{
  "hidden_size": 256,
  "num_key_value_heads": 4,
  "vocab_size": 1188,
  "norm": "rmsnorm",
  "norm_place": "pre",
  "positions": "rope",
  "attn_scale": 0.125,
  "bias": "none",
  "tie_word_embeddings": true,
  "init_std_up": 0.0388,
  "beta1": 0.9,
  "beta2": 0.99,
  "schedule": "cos",
  "dataset": "wikipedia_en"
}
Each number is 500 + 50 x the weight over its row's rms, rounded and kept within 0 to 999. Layers, rows and columns count from 0. Numbers have three digits each. The size before them is the row's rms in percent of the matrix's.

# layer 6 attention key, 256x256, rms 0.0929, rows 0-213, columns 0-63
126:548541473520528546554537536495432398438509517530564533403462458530583480401512571530492555438486541545445518516478481443424540509515414525503454490584520556549521439503513464536506462524492489
122:534496447430477523462528481527485552518521463455480498432446433551569657440483518496504405542515617471484529464501543459460481560541505492524548470466545424443526408469492439531561522559520490
100:485534550468492516522453487484561494565420528480468563557641534515439460542534392485533531451516491543476488431425520513520458465442380571547497488458444486466516453595555545478478504515547488
090:423510476522550498492507525520505485505635538536474423523426494549469518456494591495478551518520477481461482611508552540443612510521480481515559545527591491512457516492487519502559450531629444
116:546507514480435407434484422449501522553495476320613503552458571532531532568444524508487436597498418523488413533557403502512471449453519488511540501447427464510502566447520525520542499447482583
098:534513511526441517511345411430455547553484415434545496517542555481443393580499427481536547476506570441505517544550457452505443466433481559456464542543415546507480560539502513459535489506562503
106:450476449582534435591497512479478437540579554477505445475435479504461489513518488468489517505452439486575572531544577503525627510481504467527585431533555558399503575467465538513379512427518439
119:506527483552459495570403389507489425587473457436510465593498565517440419569513455484485606501507486528509480505497449476523499477482587513452497506476426547504503620606519566389464477494532501
127:569493528528548550636523516558574490436583489643466618539535490487467525483544512464521564432492431491442430455422583551454500554528518460466549438389596527382450483546436507538503512479516481
105:467458480559599548495494433479498422608491479409523480547489556536473341522504538519510494519508496508488559556468451455538585430509503538513499582553434476598539549480502525460531509487484513
121:538513505401487471499598557474545565535494510569495494513479458407586481543497499471421374588409444465536534468542452401527458495458429450578394561528484494472482440471473465495502552491505517
122:552553499412562480564548520492552531454533553508507519496601517449521399478490567435493424533434470459464508403503452496536465572515536452497450531468502466534456538419439512584474513534576463
106:522490493469578541510584536523591618472567481475534455512537481662507458405531514480530427463438424482385538465485526465474560573503427471493547469506586468565524549509382492568517441500524482
099:515422548483552497489567515436487511432507530491562415460458508551393401519442533473546509573409489480356518507460434493532521521507461409522425549526533432575488499552508522522547536409515461
120:486506475473429504500494554482521492446505557542536447500435523425508499556518582563459554539583525507530524600506497479451494401511454569462389494473449454600474428536508494481595405423409557
131:489423444564490485457405410547497440524499458462449487482487494519511575472532471530544563434571509499503444532555587549546433504524525451472646499519504522464507444531501467521470531612540558
120:447545475520453444456443503474472453597486506434434525547508469388538512573508426480484479517489572507604477501552535541558479465516594472517567552559430568433531457455551499439452522546517492
114:525575568447515506467543535556452530525488554617497483467452500481546540507523442447427505580422478458491560509480433411496443511535532512582459586480519429503392505448501407445624463383554472
133:523441488505438511488357451505483456554447532487493383538462543439534522526530440516510520504554513472518459543497612535505482420483489528523533460539495494495490436556521528422515491546467637
100:466497520514432492394397440469473439556425491468425501479508516378482582487451544550486481501517506475598479553566487576479385425505541523476521466553437577456436456380531511446469496570545525
118:509485539471529484469470577467484547567440466487586408472534470530579455472427584458512497522549513545529558462508521438474510488515351523602461435502464427540522579556485514443509516492389470
097:511493509469413534523511543441567524489483474515521532538551454437549465584386498534430504509553456505604443456593545531489430459451548494483524452465424502442463486446490551459508424486491556
100:516492492588488524512442514518453412463553532568433488558474563496471544480513562537524577409466569480461482533526597522480451466504442563461480538495525534528447444491525464483543450538546532
101:528365446465457540472465500583592541429505531504474458498542562484496498505491564515470549548545506491468495536486625477479490529484387527534425519462524485539515483515524593485544436506447566
102:521522459476527444532530544453503434476497433534457654512538421462578480518506484521469475472499513489584529428542475493543454468535603505433494466511463523478437494491486380493528497569612466
106:484523463457465537499573524510525498477513490545515555518519494542541569549451665592414536500632455469518515481512456509476458536448580437431541465396413502469414492449436473568572481493515508
090:482515544477517442508553501465480450569532479479460674496488460415607525529489407536474482488454516510587513498535379505513420495412557504457562508560461447519507503467510413544455496526597485
097:560496487465531594487521478524496582474511552571562413537555475608453472419496501456500580431427521553470514541460514451456538491518514580593530433492436519555461572439506582476554437482406453
100:491518462503501535572576473475559563414493471527605477528559528648461530499442533536510570539591483538465465458482495514438513580475496520560564457394512459480538510397500526573516522467481455
096:530497484532492481495427517525536522456493479455504426395424439552397598474469555558502486526522518513432477525490589487486540515515456453509475541505547493505529462552413496490496494468465517
090:493543508494450522470551520580583539450546496508493507499558456501475567473415467567517538511552469433428478480503588500508420525514509504532485511389494535466496459446457482612546532503521508
096:507516541426423431516607504444499512455489483499531541496477494478598468582520574491462459586551442528571462503525431587497474484539510493508491503510506463524494522477533523516537470471420489
093:505550530507529531476434556474545468474508529478449557521531495419447374507424483509546534543413523538439402458449473537501550509485575445463508561535536512498437482506484584439533507405401505
091:515574510477536566485435526537512518485483531531453528431417462504494550567535560526543412473388368501431481449527366455598540495520478447509479497487559525462457450473539450540473459490619447
118:531442493550481473540474482524460618547420484441481556579576494463509390532441420479559511506460521478491460435503527510507485481433483505596533540490448485539497540589537548466457517485499498
105:407541558434503526520544540493523431459534574588426483444528523508515527462451539581586502406539510555469544471452507498456475520533451557441480472571549438586486476469546434538543527472522407
102:537591533451525527586594541502489427424504537548468496508479489509595489457565579512492498425436524404526557573439576514476601480528424528534549595482612490486487511498407434511462520514542423
104:497480513421479615617433526491446470549449408494577500478475433509596448468433490425582596486535525572510525472477541416487566498532387565523545442440568398477432493563437441526471533534504493
104:543532447510531476542494575539380567495523455555544492522498501478512477482513530548496422529357546485498535448485500506456588501508437502547577521508529524394477476434448429538454491521539433
108:558463475459483466528440527559480506437422427423456577508554460370568507535483403527472511546515475481583550467591533511498454520473507512516471508424588413493564515484467523548436554505462493
117:544509545482590569577517548580597489473647456518488446497529474585556453430514510424444472424401424531434576529522542417443498570526536421413534475485572491508484573541401462538456485521494480
114:474496492571450447455417430428410419613362557479493436490477527427496528545471458541573565490576604485583483555492506562540582394468483546483522501576429568503496465490533507421485508488532540
111:424578419470536571557518520533434457555569435458558592466479518453607442471535529454429517488475551510527551479495520459498563550490564456493531473557473523569505518543420499505396509570570511
121:475473398421519515500547484555500505429583435461469535455552484582567437482489513488467507495448483500450540461562527401534501538502475433505526464492523490621510510506391502579499518590584488
113:533441496490512431505537549486611602429522516538545345444453492543442390531447629516464472568499537470409482496546445473544534480502419500535428540513467440559476516478518522505592457498475509
117:468573521433438478443443514466442417520473470496419535551521497370560543559530465529514538560529507478609507531545456495552383441502525526468467519498408498482498442468613480443533552527506544
111:426534540476410428498438446490448463559445484448433511584513497349526496572565445519422544521541519504645452580573508529519445430505554530500511486561425532459528462509592517407504539551459560
110:550448508551525546480545533508493499467521490637553440416422471589446482403499567495485518483490463491342491478446500472469514546538457447529453514539559504545504536487475463570552469457482497
112:501560451514540558455533512538416483475524494485533587457554478621540562405484558537496495464459506465454483390518483484501473582421526458447602528488518547453459492425417440564446517553634387
130:508568512417423454476523580434539526504441471516508575537566514466536466581473512519466437494475483502678519458567390478518423454501499508491459481480442492456477498412489488487486531527539468
112:435564606433453420430467501455482475563479478501470514552505504437486517551482457498450499484483508492587492520500434585531415513499580483494511523445443528433471473428555462513536463512538431
119:518460540545583503530531503538559498494566482521557461512484532610354470418501564430487476465478463477329517443444464488481572547516466445487494482487592516473488542511445540568457476398485418
122:492559576414459473472520535417563492482486486500482588501568485458546464596434482506490453523526437495633511496545409528566393466471602463454494503438429504494446502438500498483492508510494484
118:453430428604485512467417493544528423527525493483443463465412493495466591500442527507481508476533566495418517550459579539510497469481494459495520494551540533537529433628488458533506499526489546
095:477527526570592514529509444508448513514563473521563504478486457616399531407518481490547488452442512444342573443393479476488577502495433488522477523547553533515533540581489488515513489420538464
114:540471492508407537465356493492542465543456496476407370534475538441508534533481541516492556468547547503529450554569591528467443465518417497513511440509500540530478450594495491444498504557477532
102:546509472410360578447551549551547553457490513556502552449565448496606604522477486513382536481548430495553475516565550467471422512502524523504513508397426472525379501437504446517637430486519465
104:487531524491499447545470510472583541496455484359558497528548545510434417486498427438598489534537424484487436508489460503494604494524494500537473539520620520469594528507506603548450558443437513
098:485405490450498510461459450550478504505499559541466426488481651524497546480479582472565553545513506490546492554493587515509534456564385452510439469396511485545551476506568550498431466410388490
104:500495511551534482480392486516449486484476537453489434520542615522443410406499454423554537534420526529440487489502619456447525484491433587571499410541523485466553537525535584482433538567446493
094:518493481464551492510497504465494462516547557478473455517428655438406474463605502455604510492479504514509481538443492629471518419538581474539367489514652538529525500477567551519476507445452493
099:454579474462431489429516555486518398541543436469480545483449427467634616566438521604427489503527516493639463525578513500561444501452538464462439523480436491489457385473509431509557521551518479
100:483478545534529452481540486501423459563515497538432577474418440402537550539559469489449408510473505456574573492529433432561396446529589483468530479619464474583419541549464460446464470534529537
100:493530485501481505464483412528379521554392526533503519488467464493605543462556409500511538473412483430537561470497463453510440512516537499542596533521409472452417528424465480463464512511565471
077:476532617433470515510576484513520458491517551485470507505443465467578526496528429395505570496395419567475490544557433476497527557536428566408391566424511442449460477473612369549556511449476587
078:590454419541472456540454394514467570521474469504511507469437523497504500541539424475564485583447470465548434451515538448585564456430479547470551522562486555534453471519406525359458491545445470
077:550511604466570549506567484496524552503539465490562515556496473470582517521508526473436581503399440556424519539494398519460525476538447396523461592451389463563380533491631417514604468465502553
077:403435451544438474564387448481554471499468488540462510412434555523407498525493502508567410523570555418456511462444537518472504493445412553539463506610566560480517480567384499451538507530469440
083:522530493440504510427592475563513681547514447479453582598520466436551509541493486447431529469424401506527481562520502453546547525509551433447469458525420492549550495475589448514556546482536580
089:422503435540474442563456489471539554438566467497410423446519420600354457499569493549566429566520584447590552437506601453576511486464458464552520521534578539516589501480388546513395435542498438
092:405478440515491461533520411443535487506521488430444398481514396555439493502524506519560451446502550483519452497467495545537516429488507531505522472572608554509521507516399504479567405561481502
082:489505510517487389522437518556514561500523440540459487510462511454415499560473520444519506583535471497488512491442571452642404598501492456505522486382500552507604504493500525555424551457580424
090:445569551479475518469484553469439520489463574446498587510504430552458509414497396519516490452482492525487490488501439482384447526500565526496522538494436493500474481606508506515585447430472594
099:496446510541624423584496497502545556426577474523518453498531472470434512443464516526546459534521480447538496392395573520601493566445572445518600446535597572473601524515526532536384484560529499
088:476466476459484503457467460463525590473497476513526419514493496511470393570457494385550524566507448500559428534485484427485519433491369504472545470560539452488471569532491551482482465552487510
094:385513477490476542514504480387548532477479581579421411523463543432549480454469486521527479529563593492527422516526472463457427533536387457474452489552472478516488460568498518477546521465415617
083:443469470531479559494421396391519567493550527555579492505473477555512479489549423426538445554556459437518491498430500480458578450496382509464476500540508445459537448552486555445509420498462630
091:481514487547510522520519447425549559491505476516577479552504503498533490549470458485497518547593455452471438556481482466463529442528428487448547475483504424457492422585424525479561479530421616
100:500522503521514488496479584613431520450524542484425475511494483580394491502487497491526451438549483505486488401499539485563386560422600548507495498448538509473579592435482483558418465476641389
099:522530545454417452419488595607465436553426506415489559521505510513529482535498479518436552487457527537538526542564538531488452540438632472552477559442512566656487533416483426496502576551539461
094:506450435536417499528481429460540559485541596588437434504449565484484520471565507441449515493589538450531482511564487411536485454485455510474460538506579481495525493564447475402537439474445597
092:535531564483499500454427543555514436536420430425443538523502424547536488601451423530419500465507506549509511467587534532531447516397613493486527509506547619573512536479473485490543483535516471
096:516466477533409445522474413504540506466558520530580475503487503440524493510489584486465540502585557433539493551536499479476543442444454462453500598536506457545457448517471479451584447534395571
101:556459486512391561503433425411596614417518470538578500521485525471541482451531495521454556483568499463507447501559548459473513446499470502475510562487507472522475450509523571432504468457354597
101:471542487449639560499607525524458451549491530437390512486504461507431520484495447498585417493461533522511503439507518522541490555539531548535526465489496546496543514481504472580460517511586415
079:502521467541593502543515606517491490498486415501513519508563440500460511427549535477502434536439507533466581481421523580504493579623560530535485465545452459467538579432513472596479530509584470
093:510586475541440527410532472454460521466433585545431449505487540539538509531516586494415470492503503487466444521402469474490457545484496479370454527579521583617539429472478456551593519444480505
081:484486590569428488428401408428465499524395486514506389555487543518556480555494549506464535450538452519521513509445442445502499402436426454523530559547465444578438452567441525476482519508340618
085:433566523533459486430455414503509545535501543476427441568469559486525473560532462492515491578563547524578505536560531490468421473499497517430587530620439463624509450573494513463569506550492581
098:532502550441440439452337484579506499507425485481568446565482549496551453535479492489473512482585523514493538473557496426539541439496505416531546529520526469507488558449440537463510531541466558
091:490559526527402531420524447441513476551430545485490491474504486393553507512514485543530525473541551558543442571527505508514402427518450586503501453563430496611506528529468470532493516552417495
083:487496551537627559564596563476494485574495515482469573442565479527474535488487540458530435490446405559470487424461468508530485562552556559498495495471486521454537529507516523624434510510548439
091:465434583538404457490467423509580552478512507447525481515476463404533500522454451560465508419464554538553568508550528479498503516519435524504583506507516523507495485537507495419506469587516518
088:419499564453406574451537492544537536569508579466467509510542510527555433530469391441476528544464460509483490642562552502466424588490481515481529578455590548581404458558509516463476463554482526
101:563463524454485582464483513522585537527505398466492478498504490490453476526482439418459564533467488539528444549549539438445498530462409462493585557435552584489430530498537485429513455474470427
086:504564530476476431475431511495470591499473500528436463567454477406515469478503472469484512429549579565539544490632609488497404522576474510600519545496476496518517518482532496492432499626528508
070:532429379552485500450511433602548598445464541518432513482494536533437517563495553421541548448560539451538460517592601328499455469461414503573535486502465467560452538516510472464498462470466497
075:426538487512420421473501517470460441479472540495406505528446450551502493484423565587524448395529522493571461486438575468484403450455580580531527494561458600595634566524373534559418561528443481
075:454470478518577589547416500422591532469575505573485443449487572478432510488517517512564492552565518453509567432536514478607600500577470482481363617473453529545396496561500487477485492537469478
077:542548484590438537429398505392446424495525495510417460504513501435406411555495514473496496542533426454592526509500489530558501516484450592426435401477608510556515524499380526538499487535518509
088:535454579456537481563561592516471488531470534465654581528475443489512548511540499441421583472374458496489463533435444543399508516405500397494491532416436552499464471472609517530511530474457491
087:481532426463532438476536549487489453496516469553499515544480514548551413493469558500463537520472467536508483463541502475569458503508455489462470550478522495537542506354565510528535562539546496
086:467485337602537461438503462499563499483605470488395423442494465494447480498475504426538459590588503505511553517486589454543439555491446532489554502509489484472620535507417515563482516497516454
099:559537533456498432426560572534465469503514510494505552495504549456600509483559515479417617531424478545444553570546437508504545551557557419540414555539475426535476487445606466502543617516498513
105:477473437515536467548505426439461440564493504491543401438450535510543570561479500588557502537514521478486473546508536579501514508552457422527500462580556505466468429474447501458548474503465532
089:542569523468487558413484554514554413549533443501500533409512448495446563451513530513455498450431556593527563489432526498600481500497529476505448565448423502572463567509516451485480526564559444
086:483469414473504442466431547577493470551471412514497521425502480574410497498521475513487517542492490545557523463473516533532569480459629570541559542469500511451463526449470497514496518539526412
091:458476488536425486495467418460547584533511488562534446481475500506510487507511457411512496556503462467536451531525471440511500428533427509481563563606493456502456541532443507429554436544428613
092:518504503575520444440489484561449519456608486512522542465475453503439535426579591493514482442484529489447599490511487537492485498442581524538523574470540503546639523459486472538532511489553476
111:518479440502486459471441493579485514406583503482491549464531486512386511469585504479477514506572494494499523460523501448517442547413574547488539556474535523473610511512496546521448495561546444
094:453469506579566449605585465514473518476566574584463470471465502529434579462490469528588477480482497458486515439488534533541504574552505523479494508562563500388560573441535537488442465439488528
091:464556509481579449502547541549455486575498534462393516537526417563446432498498502551514445475463484557466511484412560585537464550473566516502511446459480531482545552457502489571434510456629432
105:547535436540465360472444465527552506410527428516505499486513499535474483477505597549444520404560583491544527429551517542566444463456574519468433551521493551479588579365420552440594493519516523
097:473524512469646500546587550508443406567469493431457563487534422528403519454483499518501453489449435578474502466478481548455528590492548566525479448452445541514528570493509472556427524466622376
108:528579520492567464493503532569452445541497465486416524509539447545451466515466486480517434443456491531479570405481508536526466551460583544512504443480518590499540586456522520555452550524597368
106:514507615457467573474424479473527496522393420466566427541459530410560473596503452534481536511553514539536520515551451464464498461488441482448565522506548528574479436541480486472543537583414573
103:529481501481544571533687534428475474554476549511535544481543515477555472450574497496526465518403506526508453607433516550450486572585464498531508482483437429422506501504464549559449589470532496
089:523452452544498406602521484491502382456485618576550481495472475544533459417496539558476462388523468500525519480444539571582540487577494591555423486531399502486519514475505519459482478492538548
093:553521511462509527459548500496481484540454467474509499493566470422501449518476579536487462483411511575443493499445462503456471558532450524515518512460431550542501455483462468571494573492518461
103:564555443533527506496556435505514658424519518481470523525537541536484542410510610503564494401476517475522462357523486471539460560397560579455445512493509546374540564449459517472530445496579466
095:437571539536631465479488580522455553480476476512499460540466464511438521508506567515476416517521457466486547385443431501537441526437554503511432500500552493511523503492503467644525544471513437
088:562568487527564568541586477519505455566442461494509506511520465550499569464398574533525471440466487478474442481379411522464496482456514555452544477499479584485503505529529470548543513465502439
101:433550560502510532454604421460495515441411558457444446473418476522523550474530455496565482525518507559530489445563473503548468455483545561479485537549548559528579497524514497568487435504473514
091:479467550419509445488507530558520581454636456480491493490531519475484514522543469456516521595396494479512458524586519535511531540526413464471475546534548449437481542439519555509477455501498433
087:500619554566550547435455521483493527526447391507467458491548391431515500547482561470488500475512501556519532438540439526491431481394477556548517415468476566550536552530534495588522526555493479
095:461504463487555614548465494516433578453456484478470576469475576495464578539511503432546508615553444448468561406593418535484543556477540479489535520549620553449518515445514449514482482506441508
098:444537514494417468434422487592449586462398496454486508493524491431579447523493528462523481468555582563579564476623524518491450497521553529552562545504499488506491538436500515472439595609523525
091:566543492505518569492552413511473486478473443477529555488577532510534548474472705530466496495522506478486474412426452467458509515446519566477489485533437505427488538444490515500485535531534523
117:505546464498464464543408561503550550375415472581495415577552533483547419510461512519522528504466457503525449573515467604564466443574469457491487470528466522587569394482538557391432535513487588
104:502538513472488468535454577467533546489431445494554434560540565471558466516394474564491498466455531565547438532413470578544548408453523410548515454546491482501553437443459573435438494489506601
110:465466497533441596439625438504481445494654566461434488452515478539491535480633488444588511482561520431516516455596574357435524567514469570470510528441492480521471598483497442595503435518466395
098:516445467530504565427526576473561530598473485399521587478511456493502520564503503401466465554440429461455558480463500407422525548473521477604505494553450487480461593580500508583475523460498364
085:510534440472541455520433557485464530396531396523542441561459556512418537511428492519532513528446427485561474529526423561568477553556500495405456547483542581510482478433582476456473498507517520
086:516517420457534536493608435538505479479551365486474472411472441500494548462539508510552538444510539444542496494502525489493472476534495441449545559461499431472463494465598404534439514576508503
094:448508520486464534487508552509491482484502514534494484619514469523522445452470467494431438582455522570440412503604519529478496542557505511428491444495427497452449490510532551514540577444535607
119:498560505493552588443549490441493429556503550420474596402534373577467497460490533495531499346494498494484544476458531361424504584454469533547555561550462585455497500528511401581535441544548488
104:476513463478481486595478588511503534464471461503546513544489562451554436547519543437429465659481459553543447546536480598503505468542514505495455474466544356526496529451516543410517583481554515
099:566544516466593489464541565508477532647480502437561527492491455558511533466408540476472418534423421587470499549498494397501540512515568462520500554514543528434452523510494447588559551472538404
102:444560484500533566486490492448514441529498504511487482460481505558430546537432544543544405498524502563510485401478470388485445477525491604507402591583551595508514585502453428569553559490538513
116:546491538459433483472483480503480443429521544512462427483450592435546547494517500493503547489575494538502494473537541515475452488568517505482505513429524469564467377457540537513435451532451547
106:552468538503479493534454489492502456393457472608438447459490541478467526563473462517573431457547511464467426454469487545572485446523444563483531429404541552445536452495515607445415442539492523
127:468451530428505425491578535561519563594516512397584594488468451556536427506474554486345591531357424515491527600500435485493509544482557395566540529538506446454453571502522523544544528531499411
098:482480529506426474462390446433509551431522480552486400550537518432474481513471442533585434525569522457518435443600514504564433429521502513472563451481462529507535496479524621402543515515515670
103:520469598521451521530483541516513457450492478513539497477454544443554454578552568419421562623533546463529570596516466568493530521520421452560421492489522444582465461549445519515447517481464475
106:480473499463470496510459563533506528506540466452584557549500448462555515532538538423357615556484542545489526566559465564500549495524504461566454534535476422505484553485499461528586502468571506
097:593418562504500561518533523503528444448443537492479517510544566463505462494544477469581479471577441536454472495495501536379508581551422531471616472372522438470519403522536635574479454442450422
105:485602475522602482460597474494477394491476576495498484489494456583441530440440537617509451417508488498515531469439465458507540552479510512464510545576496559456511521498477454546465528543512489
094:527398450518455536476458449486510568494506378565470447530518482409499518494542428406484490573505532449507530474517534567425452512446493477481502458558488541499549501516493537474488417449481524
099:541410523482443571577443488516521634489485448474465488439491479432535522578537507415507530559476506465513491530594565505508479485499463470527459521477511478520453515489489496457541438494525478
097:447464536449481409509591466492512532510477413478520568604539402583467464449478469522478528433409431497441465499517543525484533504479615498481607375472452478388550564450618498575594471505531492
086:476453544516554539496560502487509497515579517534459574530514416422523450508580422458481528504474541492456562509531497513437567655430472481583473483499477433540527499526464439574565496353538474
107:564460504492466540550473498487511586439481427544482510496548465394466516547527448383489500530485481463508487472579587462508469454517386483546428510446493525502496477523513517439515458476514499
093:412520520492589523443566508502480426528469570448527529452437575540555546431593558513488547515489501493552531546395476470488583580548596501537551524481547465470497451508529483599517523489503409
088:513533499476503501574497416503551500499535551524488431468464435546479552488385545501518499502498378515541454465611502459554523455552467473457484509499476434416402590448457518463537454575499566
080:449599517528612559496549495455531463464503559504494483506464534599485547457446571602530482412519527501495507461385453498475521552446553572462515473524569485477543494455445492507487555531554486
089:512482495462456569500485450520518523451475557463508495438476587530548535532401549473526496467546419527441439442558596427517527422585490563457471457490473491376442528445491532394498441502463512
090:529499468492483510450515461510469600515521457463487539556525490490460475512545465376426505476500510463508536479517567451446498604446498491569542503520435556620609512525566441527599447502542461
097:519558541517492533505498524480469498454481573512484529554524601450575480505642475539456542598555568467547595500457379537481477549472445547541426501506552449613573418556490496497500588555531503
087:533510536477533502574546588507482458467498443511448478458475497520431491586525520446443493452525542484439509489421450533535510532505497498527441553487572551555528436492464446491431421499529489
079:452513411516670540507519521529567468501505554525513514471470466503496452463422500502520552576495400548493479459556445450495547487421525504494500485495568494420507596478491528497569538614495471
111:474509450485500487441461450386524528588512507456563496548504478482487528464471533498411485371464503477545489472461473444504557541471523531442541488556505516414459589491512475489509398514493519
102:480531484520515473452565546372466454568601541491528557431509490579445484469522523535468480489455564459517536398418481542524581553460610500461532465556509566407509658527479443600492383454473501
085:543447512560506549454492456591526556561439579459485559400560561505533558456534576518523540448490550455427548476500596533479512437467586526602409485589420470544548558518450467451451575522560458
109:471575548482564415584406590493485473474413407593495454604460588448490500558359500572474473587482454572525490508489472580533454527555452442506477437487516536515537415470495536421459538492487505
129:400530474491496554420545417518441507551539528534450506401459383533436529451598486494516486388534561451470462491530575439449484495501498603436505545533494509563486467493536369567571427540500556
120:533459528480563567476527504425546465586485559429528630404513413550532525495565497451468516370443503433479559459451575439437528563454508516614537564584500499471462546547503445600497445483531420
119:537509442533485476476484454550487382359489482541444399491501598458473458539543477579581474553596531538512431438581534551525462471596476574430475470444479491554566468440485608471431537528426493
090:546565582573553509544469515486520541620437534564461401542478538504497484525433514473463408595455468504443467469470400429516471533483531500502431487556489470539535485610395510522490562392540500
110:563460471527454468516441466495517464413509460579512475510482567415586490521537495548530559541549543506546476532532548638525490417519485482482493463464511440560498406476458570414428430519450579
096:508449458469488461529516572573555621495505409449547545573510497511529453495433502390413548595446462519519482568580522565523463449567466465520535482492520443498491543494547560472565500544559520
105:497464533485424512567526505517499496475519528537481498463469616423543476551510499427493498561542501529551472488594563537455447435597449486513466452454523488588496448484526583459420485478447484
094:486524565462572455448550551528520415568455533438507558440438431580462487453448520516480436381466508504413491534405569413441594563444520547536593542518501500451475487503508527602518473558522389
098:437607484540649502502564556507492448539478535463497550479506519523505498517400525580533447454491493515450519485447454463450472498433520505488531531560510570439516498519442437524524604561540474
083:496500477520448473433480432484533559494503521505513500571537537416550490535588526427359602602541566467509539590590510490534451494485438458488482514473434445555458543488496503470575464522519583
088:475607500545582585539535490489516493529492502555481479525508569515446519531456443591609405487541477541491543409469514476472518528503480559448504429505505560446612397471504520468470552483516468
105:526466466529456520498476512427454548520484403500517447577523437522557454538412459533518486614480474475531467472556453573532479394482494519421530415486498572415553565519513591398509513500453482
092:507442526517449505470374491506482573466485412505466453528496511403506502562533449427504515578492508530492460535595546530487482497540433515490546457430476496441531479534567532484483532516459493
103:506514517500572478477587555490485511504499504465542563538528447558519495478472527591452491489408446496519538555371393533502530485420566488499476544530517549467467535527448503571533578528526462
107:469504505501572508574520520495581592570515532467530496610473458479570443480500601474434579551454496498513539552558458547512522535520515430546447437567516395476465534535498500505586522543564492
105:511512524497465448526389466474492479519450535564425363471457561510469497531381491530588466484534429593516386407528552445552448455592469519417474484430502503448457454461503616398487494573476536
109:525449478471390517472418416546446519472498395526501510513500520388443486507493421423521497579541544522484479495552567467506488477545425525458545448446465492445497475511545553428463442486455550
088:465470510445491438507575475495503510567544514476491532406503448560465393501538499471440503483403453494416471484496534496454522479511471512550550556483451479478489471434539535587532402487455477
085:466468561483482510507546521473457544499476535573479458488464583435539511553590466477475526567542622460502557552484503465537477533452453526611371575518521460685499410516502494472468483464501524
095:495482468517509424444482526516525465517542392506518589560482467548509530454379435571465486471460453553489417499510488497560494440472564483433632466489473507385471602453487471440529579563468459
097:557372532458490490534445490520487548508557385502480538456485412473519560515498435370471492490468498492517513483569578469493482495511480476531520467479518502491458518541561510516508406457426431
091:517414487441390508517408468505503565505472482539439503523497558382505476546477430426525540527582520482504498491540590465461473472564362537486509522445542429531491472494542533475412441468470521
088:519371500447436570534444475515531583475547479455512500418428483403558542522530458396503477520540486467492465472520606483452510502506395498564481507436525450534466436541507469531457410521487477
084:489536534533429520475520516523503417466498592389568590582500535538556403433595532524449530431455452496465519501483431559353520464505503489459609496512457440440521455518510550573519549528411453
089:472456458476569463495626521571538496483508430528534513515546469530516398492497471515419522524298488445451545511528451580505522641453629498561525486479527511409434564468561421591618458527588491
095:483483512484548464545617489511540454484481436511509540475535472556496469513559480453506546409441547464536536512464517592501533587466493504637490460512515501517463490533603443599545466578536438
082:552543552507500582532521530406482490469511575536484506479548514497451466554503545495498476448571507532493495463502474553529442593473413540502456540537520509583593486456492482536477437556545452
091:453533464532566463477436535521488526502420543490509515500481453512506534411393538545476453518483447546446443510526508447449489454555530526403546515498481537394566440520472520462556553521443504
101:464557517469525481589518590461635412598489528546471558504404507424549515478429495513527526478497601550422476496411560484562540444531550484571431532525483512515403503489514432421500482434488559
120:413495522497532530498459488506546418509523414508505456444542531525476474502504595495375524491520618458430668547516433394478490447522519451561422516486457473439420512544457448551534405485505537
098:477562460451465524524487537458529475527452583556475538585431498453516498531405538541588513493547547578461488477489486558530470387531546461476430408493543458452400440517552448584445495484552559
093:550474496515449514512549488561453497476534526488556539563600496558450441586498491540383597439561486440450552555522409521459508489463465490534547558549538508553419567500557514404543494457434440
112:485482555455544484534604499463519519531443541541486520582534570533561449560482571443465634424487380497456535586474442508525521375512541467468492450481520452448459583572459518474544526502503490
102:577482506518561508461446552544496500443496491479513401437467471481433493430577437507520455643490534549576507390498560524479440591518518532505557601484477489551518518358459502564580492459504474
096:554534585503494447547522520538460553436476548508515569531444470538511521488440482474561519419476530653494437488448534564469431500524474474516542541460472509476468533426504525506505480454532512
103:499528491455476509595514586476524546651481447455540540481531644496535472505532537520483465500462503469393570530516420488502569445527530469513462444542535535431480407533496468377468531502504490
104:505578570487525501454474511602534490496491539502456513540412552477464567521505460564568517551526524601623424437454572561478436486524465481494541562435496545509485551485546473473464462433480498
094:491550533429516487441465425522434447486444506558464469451388525520518493522484445539536462529558541548592474506475532476514449501558519548452457502441529580487526469467505511475496557523447496
098:533486393439467575485528516473490552520388500441553518529478484542525466508550446511592457511480465523525469533430516537512572346466504551517443474523630513464455435483474516411475472456466503
115:600521426476556508528520554592464548606573465474519464485515515633525448461556505554386547529407549516490579510478482525502515562462529488497541536481510462406410588447488498555506459568544381
094:456581558488523544381549465498529454437468557458509505511452528580533591494480492533629529514554459588536436432473458465520486441542536522452579526472543519551449526490435501520521568454555475
122:496522459450533489517507500601490383587644424576496577496555478472492490528475493515414602496493518483528532516583500490511552587517535475508510498413549499397473431491531464517439478564492544
117:464526477492443461472563452484533493394516487373468470482509473391475503511500383487533509487504467506497430461569512491565468516501562484532516493542488477635552494472543531604534559530553623
095:477522532529465504442402512501403502646410608500556518500405568546597499546488487548462485580458435517565486485519480458433553492511520481491461468539462530406432443543418497333512450500396503
103:506465440379374461549443478510496557481499443445537484568454490444492511541527464408532509445506429447501467471578583550535483423576428541535547485431498433516520488416620441464506469529423530
119:503491492411514461461491490584394533593478451487573540442527591494501534423530530460410500503421573488517548523578522541477550534446452472540495574496552557434464521421564463444523492588406515
102:469482506531541427444542471537433475459531552499440484383517495472490553459568438525601469509507564520537480442480507578482458513489505543474485523503551530561540478468495597552432526468454592
098:566413439505461490548499561460513587395565514507537462431575405492550439477546466418492528552509519495556572547528490557495494503489563463514513505488517446540523588455524530628447535512475469
100:456585499544573495495601514524557463542502552431427540508514517468451603531453618543554516482467471524470467439491506475545464451483501510517502400578423641550598511498524445559521537498544520
092:480605517478614479488473482468422405521492515535540467433449520532459472501494558592528483521483576472450488457464459446542480648553479540462507565498445557526517453504469549476551471567564450